config = dict(
    num_hidden_layers=13,
    hidden_size=384,
    num_attention_heads=3,
    num_key_value_heads=3,
    head_dim=128,
    intermediate_size=1024,
    vocab_size=32000,
    hidden_act='swiglu',
    norm='rmsnorm',
    norm_place='pre',
    norm_eps=1e-06,
    positions='rope',
    rope_theta=10000.0,
    rope_fraction=1.0,
    qk_norm=False,
    attn_scale=0.0884,
    bias='none',
    tie_word_embeddings=True,
    parallel_block=False,
    init='trunc',
    init_std_qkv=0.0307,
    init_std_o=0.0307,
    init_std_up=0.0307,
    init_std_down=0.0188,
    optimizer='soap_variant',
    learning_rate=0.00378,
    lr_mult_up=1.24,
    beta1=0.95,
    beta2=0.95,
    lr_head=0.00705,
    warmup_steps=200,
    schedule='wsd',
    decay_fraction=0.604,
    decay_shape='linear',
    final_lr_fraction=0.0,
    batch_tokens=131072,
    max_seq_len=256,
    doc_mask=False,
    train_tokens=355700000,
    max_steps=2714,
    dataset='wikipedia_en',
)
Each number is 128 + 32 x the weight over its row's rms, rounded and kept within 0 to 255. Layers, rows and columns count from 0. Numbers have three digits each. The size before them is the row's rms in percent of the matrix's.

# gate: layer 2 MLP gate, 1024x384, rms 0.137, rows 594-649, columns 352-383
# up: layer 2 MLP up, 1024x384, rms 0.138, rows 594-649, columns 352-383
# down: layer 2 MLP down (transposed), 1024x384, rms 0.104, rows 594-649, columns 352-383
gate594 101:121103107105092140123134162176152098205118128133125143108134129077111134117128136091173153130126
up594 100:192141110127078121196093144092124111221120130128085100104195159082108100085115123114134151142123
down594 102:117116097111124140093175077125105121101122128123144094149090170118123127154115119118134134127103
gate595 104:083093116116140164128094199160110156113107126116076093141190132135154099113153084094126101106184
up595 101:159174186145169100144126113144206138135166145140110127142134143103156142061116130167081129175113
down595 098:140123109142093103158122113117118128108134147070143105125182121142141154169145131095201150112144
gate596 094:201141129037170106141101164121110110123116136088167084114089129139135125123135069111149140099115
up596 088:131117135184098154131133117175159197172154098156092160142136102126113148157108152116111089123109
down596 097:166115111142129111123171134121118164175173078107132115170075199123138136117104173143165094147110
gate597 102:057109071151133130194119109132096108145132164184188146139139118177146123118091118134195053105102
up597 096:135183107161069121118104153145164103159068149071098138117108134102094158062132159162093165118038
down597 096:120128121142120095145170129065047092152079117165144121140114135113090160139120142139096112117025
gate598 105:078148092162133139087164176169092158121181122153112151135163165122133100109115127044096185189111
up598 111:132106084158115150071126145078130143069157173136161130134098183139114145147122131105117132162127
down598 111:110125131133128126077114178125161101122068184155061187201131176076148103127112157138117120176086
gate599 094:178168068107153136081128111183057114101094123098100131083151176096182127142181103093145083099089
up599 097:077114098134139187127058148096104143152113130105116093094167075142129101144120099131112143126146
down599 097:128122069158140144090166099154108131095129160172154134056132142130198113092150151111092147161124
gate600 095:170109163039136105161159136165106124149074152172101142107123121169182139078132113094044170083121
up600 099:116127079172094146142142086115111124165171121139118120143102178195138112129071138193154070148147
down600 097:106083139127138109140092203153111126137107200125134084215195148113134133126162152109135100130128
gate601 094:143113170129144152088103151166117142131126157182106129171130081110163132163131112107152127081089
up601 097:153174127120148057098177136160114106115145148145098155101079116099149162130134128120165154076123
down601 095:139122151108114134088086108156158150122111123181148103175150115106059115110165123111165126165122
gate602 109:079110176123082139077101124147128084113132084133154157118080087118143135094127130140119113070088
up602 109:079133185135107126061142171161127138145143078146143152150157156093106149057138108149186108107074
down602 101:149139124066132080050135099177170085095134104119164131082151063136124112111144096141112101108103
gate603 103:142078135096078082152137120122065129175116171086072137095145117137157147107140087082101133150076
up603 100:131176120142149132138168128071110200164079095096116070108142105159153099078103192088094110135155
down603 096:119117066126116124097101169138127105109151114141139139140118114068150122089125108108109094120129
gate604 102:110108137078140121126113103108097198144115151156151172163131120119176181118087182113155148121103
up604 104:098172112201108210058088176115140117093116125153161130082129098111105117127122120105133119077136
down604 105:137174083148073086176155098124163153170070080103140115152117169114128108090113111150105135090181
gate605 091:116112096102026104119149136106107073105138145134096125158087149160137155107190084102091106129156
up605 091:134140110084116135187165108141207151159160146128148083161170126156158148128130133133186134135144
down605 095:167114107114095113065119163137149123078152098093161185125149124137150151138121174156140119125122
gate606 094:130112133117123125073098136139124164156132172142157148136127143173102181130131153105102137096164
up606 097:054135158136133099168098126139108100149124152128160137100179113084142116116096116156156106125139
down606 099:109161085150132170082101145157085161095086178132125131111157154147113116131066137132136103117190
gate607 100:157087180157148114135098070161113063122132127054117118083140151130141169093128156129092131142133
up607 100:094107084084142165119166106128100093133147069212087116093164063144185132118036110136110159124151
down607 099:150107125156152147161149151127167117123177166148108139097146131115097160122176142074140076081153
gate608 105:111076112106132144091143129142116143134194119141097033160211109150152160189187148124174106152096
up608 107:151145133139096123122108131140132126141139200155152111114143158129092114124100117025127120133086
down608 100:117129092100169153146131130135141101157144126084179133093107164148094114081093103182129156151124
gate609 095:087092123138119138109151188130083156107157099114122107148085128137110163138158112155096147086155
up609 097:093165106133111137119155124077112131071088129120153131145154115171166065146117193123100108140127
down609 097:133085130145146122130166128137149142134094201117158098103107140080152093086080132123089156081122
gate610 104:156168139027129121101150140122081103121129128127081105125211143183123116171163082125151187129093
up610 112:117176139088108183127158117128178130104068111176121158149139149099133107078147110119138122110154
down610 099:085097077128152098133110127101162120154117175081143134108123107159097186134137129079064106192148
gate611 098:134130106157111143142126078106101114105202144164142147112169149141146169173112098151142076194167
up611 092:081085111143177067066150130155162112152145132074113101066096175158150136131041130149057111138157
down611 098:151172146155131129117133114175079156073123124120166096119113124148112099059149117115151132095119
gate612 102:064093150072171091115099147150132108128122117148146151152151113166107124137094134145079106075196
up612 098:151132110130123144093173105176151114144204104161107170152099156136123136086190118152107146133156
down612 103:103100152119062119083074127146184141116152186157140118165118136160127061124098119137093049165151
gate613 101:146059113127109166137144117160152144101137142135166139146134125135168131075159157112099122076104
up613 107:144102120122165144075151156181093156177104173097159162059130172099165122070075138109114202151093
down613 101:147138144174094146121144106041148122144069168205044208162108177112207110064112086157116127155068
gate614 093:096072124097121181070095107066092089060131101128140085125127160076135157123141121113162099121125
up614 094:148125130134132070137111211154104148136099093169148175098198129121159142146159109044063152118114
down614 096:110092091127079054143123123163168108153103116143152142122165153160134063127068098024095144092138
gate615 097:061183151126148177110123178155065102065159175102122147070135180140154122108143138162126103219126
up615 100:111158134130200081167157132123184115118122127120097109146105069166160094163136158151146125108115
down615 100:103128128152102173132089162152076137112170135056148069134141097103165108137124111159140127159123
gate616 101:125078147075125101056139165116139077164155102139144089126141173182139132126134119144076127131146
up616 106:146129171177084032172161229123129142159146091092097120131141207128145128162096131085092078176169
down616 099:142107112133123192133099140144141159126166141134166142127111122169128100171157088153100137172072
gate617 105:173134148118143112131127134161080087173092124086111077128077111120108029180111133123155073186195
up617 096:188124145147129086160154142152140084203107144132106111155062162143120128119163147157154131168193
down617 094:076140164094098104146087109135144132128118034129140123091085154130109122078120098158153121108127
gate618 105:098138147129109101079140110123112094061160184148050179090170122188127144194098125127057139095110
up618 100:136172129145048102154138118079085080120119147119112117123132139065159134133125123118201115104167
down618 099:149070106117170058120124103106161080110123111115144143093177157099149128132105107139144051164138
gate619 099:085149096209128142118154149170090102144109086109123173186116140155108135173064148151071121156122
up619 094:191120160107146138107075108109147158118072117121144074167165150099168106105129058109152150146132
down619 100:139110231091173176104162136100151093167111127194156134085139142119128173133106115175132164092069
gate620 108:216098099106141144125161163144130056084119165143106142095118155158119141155104094126167088130082
up620 102:094105087098144118104136124130126141121111107112128141174161119217121089117164140150116078107170
down620 105:148113121120129112083138114183154106054090153116198105170136114138154176092129163087102115136123
gate621 111:135120109090168161099090169086085129121176094110184110105196131130206129123125112151139135149102
up621 117:162138148146087186174089121129060067149117145118206141129089056111139138061113136088149127112176
down621 110:131150126130077197141129157135071162099181182140140198074136109116131122131152091118158187130143
gate622 099:120141126126116105116169132111096167112138095141119055065141127101113135092135075145131151104095
up622 101:180090145115194143074087110148090183074159095135192132085146151114087134164115121104151134119148
down622 097:140135166157179125182128118119108130211055150146174111169118152075148138126140130118107154118155
gate623 102:066073175125088193161158124111109079148116188129119092072072167149064118133145159127184154130144
up623 099:144186147140122137112060059087122122122162155155123105093175123137113177129131117130155090091088
down623 102:133171077138160180143100095104123122068158201129143140071126175129152173133120058150138129099093
gate624 101:129087130087106102102084139087131076089161174145108139120125128101073144139136081136157129179142
up624 100:118111131145159095193146165124062090140159160100123119093152163166079140167134119140126103131143
down624 103:146139074122141140047116125134098149113097108159156113098115113127136082149099084114157180126103
gate625 088:135122131165116138127194131182089158116122058135118156080153162089145121175115123113117073152141
up625 092:190151094139159116166074127104174138155128109121172176143099126130074075104162131112045179118088
down625 090:105048098163154159151143077097108136118114172159142133147172171085159116114159128158130126165101
gate626 099:079099091086185133159130084071059141155129140139122153090113126172140131114183142184132134106128
up626 100:135169153080162111073154059100096120109031204130067144100143141089157120162100093085112107131120
down626 104:113163184139127121130148091156139130130135169081113115149131141107134149108141149109082159056077
gate627 102:093116116111125168061142114079116167137066135100106147183074147139138114135101089101177104107118
up627 097:151151178163132148075102121163142155161129093135170147121097149137129097132108146123159137062094
down627 102:122171190129198119121149061086143123088222163083123121114130153169076173107081105142119120069076
gate628 095:140141098087114125104115117068126069132114136138176153127197139146113113150116147105131142077106
up628 097:113147198169124117088040079091125134166129116157163168109099123161191117063140129148109188135116
down628 099:108124179113192198165154128145135089107102096126109203062108203192071169123136137125127159090157
gate629 100:125116121157126115124100128179134187071114117156094061126103126186179101171169119125132119104106
up629 102:091107160105146139076087075173136138056176137178109167148135146145143075168146143142085113181125
down629 101:152131170118125101151160139107143112172106150144107063099129137095108131131123093155172143104066
gate630 099:085144127126170131131105105068073075092163113105139124152159145146116139147135127106133169175139
up630 104:160141111186145122106127117185147131160151157141091144139129108121095178094153173102149167179136
down630 104:116132141129104163085137091088048140066174119107097176186154144186151118117125131194112101092137
gate631 095:161129174132124093117153149114134159129119111141158109117108124173112098133088142078152162140125
up631 091:124140110188092161106063131110102142126134125187129176059069152128165111109139158144144157064131
down631 097:162074150093121192108200141138167163131171138119168171145163158106107168120092114101182104131111
gate632 095:116090143137192122151155165192123151169134195146123117172147109114123152103074139148111088149099
up632 097:060056115084115144145102150107122069144152157094173138127091110110060178149119190133148093086080
down632 094:096143080137097174151120133128121135170081125140109136159121127115165145126089125077140125099192
gate633 093:087161104151132130113068128145103154170057117174143077094130126117110108199131151113077107121134
up633 094:227086137099133158168164112110081118097145126174129148128182094144127137148091110121183142103142
down633 097:138141139146113142134090110107112145187086076105125113097127156124139113157129136144131082160140
gate634 098:123158172083081096116100117133110100177125081172143067106120187061092101206074109129055148179111
up634 102:109132135134129119138138120103152114145077080179107112105158125059102120146052144181098104185096
down634 101:142161116047121163143133154120110156159100134146039103110188158116140136143139075142102125123150
gate635 102:091104138063137139149095126121108127156182095087129138115111171140176079152154114057137112157131
up635 101:103180146170115066199164127104181143118083084162100102160144127149118120193091103114097063111145
down635 103:047116160131162124119161184126129149091086123161120066144122105149112113144103113040116184107146
gate636 106:169138150129166145150074064101135063104132143108091113087091114152057091090051197161146109064131
up636 097:081074162128114117134118120121144106088118032147132125145090102167091132089135123235127155126163
down636 101:191139140144122072138165156127172129131166105092136119116163125081123137122140134074140140131112
gate637 090:116148178136154166141157133167136157181180155109154109123108077162168112126112066161143128142141
up637 094:130137074111129147185146118099158150084090163170129109118090189112115143078124156171126149146087
down637 096:159154138150111119131172091178114127094101084128219063138121107100136170111109085136128089169137
gate638 118:140143186146161163144096146102107124094134120115132172146092173138165135115122134059160146127169
up638 115:218101136119106176124167132144191152156128127179177128099139156171091111137177146118173097138101
down638 113:176147087153143140091141141143141136146121119156119114129126106106113211122147076095144085127156
gate639 091:037121104093164155128113136174083120138149087140128165107107126094153098119127188144174189075124
up639 092:107106126184092139153206091127117166147139159148100128193142192127116132121106078099077124110098
down639 097:117161169113123113184115082137122138115161177106136128196107143101164067063099090070087211053127
gate640 091:116176140139125141129133094078099119083169117115155081086164206113107177129088107167187110131091
up640 093:118090102170096137110148154103130151198124114109104137140051103136130098172127073139125087122106
down640 097:151170125158105172106120151110183130147143168158125100134127103129115141194099147144106119189103
gate641 105:156110139146152091120105174135092213116092172076108089160042144131122146121102068145152135153153
up641 103:122120157127117114132135153211149160117139062131188105098065155114121161118151134105068164103160
down641 104:083085124123153152089123157108148121127149123088106169190127170139180118140210118047127123107094
gate642 096:157167162097147126096114086130132159139103158145125098142137088077111146148123121095137156128114
up642 096:143079109189138084113126181144174172139144126121091089113113187134152129030122109177137078137089
down642 100:147144135146098155195133100168146175149122106164121104141124153135208173148165088133093137173113
gate643 104:089141145078142171133129111134127141141163193149118133138131095142068135099100113146163103164144
up643 104:137170127116146127094183082075132124152199183143064099173152094123112147154134122136158157169108
down643 102:122141147036165132107170130058129066152192130146196128071123109150169134123119150132125084140165
gate644 094:137105145107101144189134162087101178123113191110128152105133162176134112135087141138107104153107
up644 096:083145180099117062090145101144175109154113133101037116081143146080118146099076127135073131150130
down644 098:157128165085091106138101119063176119108077099136186163111148202158098094077197126068113096141118
gate645 096:119155129095186081110136150134122163121131129162149103214094080101135068105063121181128082154114
up645 104:176085126136064136150149192141125161128150067084070162139153136126120120115127189102115123083141
down645 097:151157133160142142158168101058136138129115139166113126147101160135124153106125210094138118125104
gate646 113:131103111124149050132169161119104095154125154169071185109144137115152137127138118123112121199145
up646 111:137141181102115144056127116153140116125133107114135133132077124148180149109144156111094164113094
down646 105:095123107097153062142166074125113091112136128165141166160126154126130076122135133116149151147090
gate647 100:135097117062061144090122097111139131177138141190081098175112165088127170101103097180106097171149
up647 098:137140077156108117150201129150111152107196135180093124092179068161088102153145160096150112137112
down647 106:123128143122134146118103117123136138072111141144090138125167086137126149113081127083166095092184
gate648 109:123151154143126107122148100116110117081172108126128133178108094147096147105172148118142113144131
up648 108:126173163031108106160090080191080159114127073104102093130136086130095114163143139113114138119134
down648 098:213166129205109146126146105129173135146078117130160087122118149093130090158117186075180143085079
gate649 097:129171142117111121163168138171113177114136131102086137102154143117125123123121048146119137154093
up649 093:112122093092080140078148191075072095139102146131135154145150105181162095098119128174171112107140
down649 097:072101142099172134104121116086162167180080115127167151070169094117136170210096100103105090176104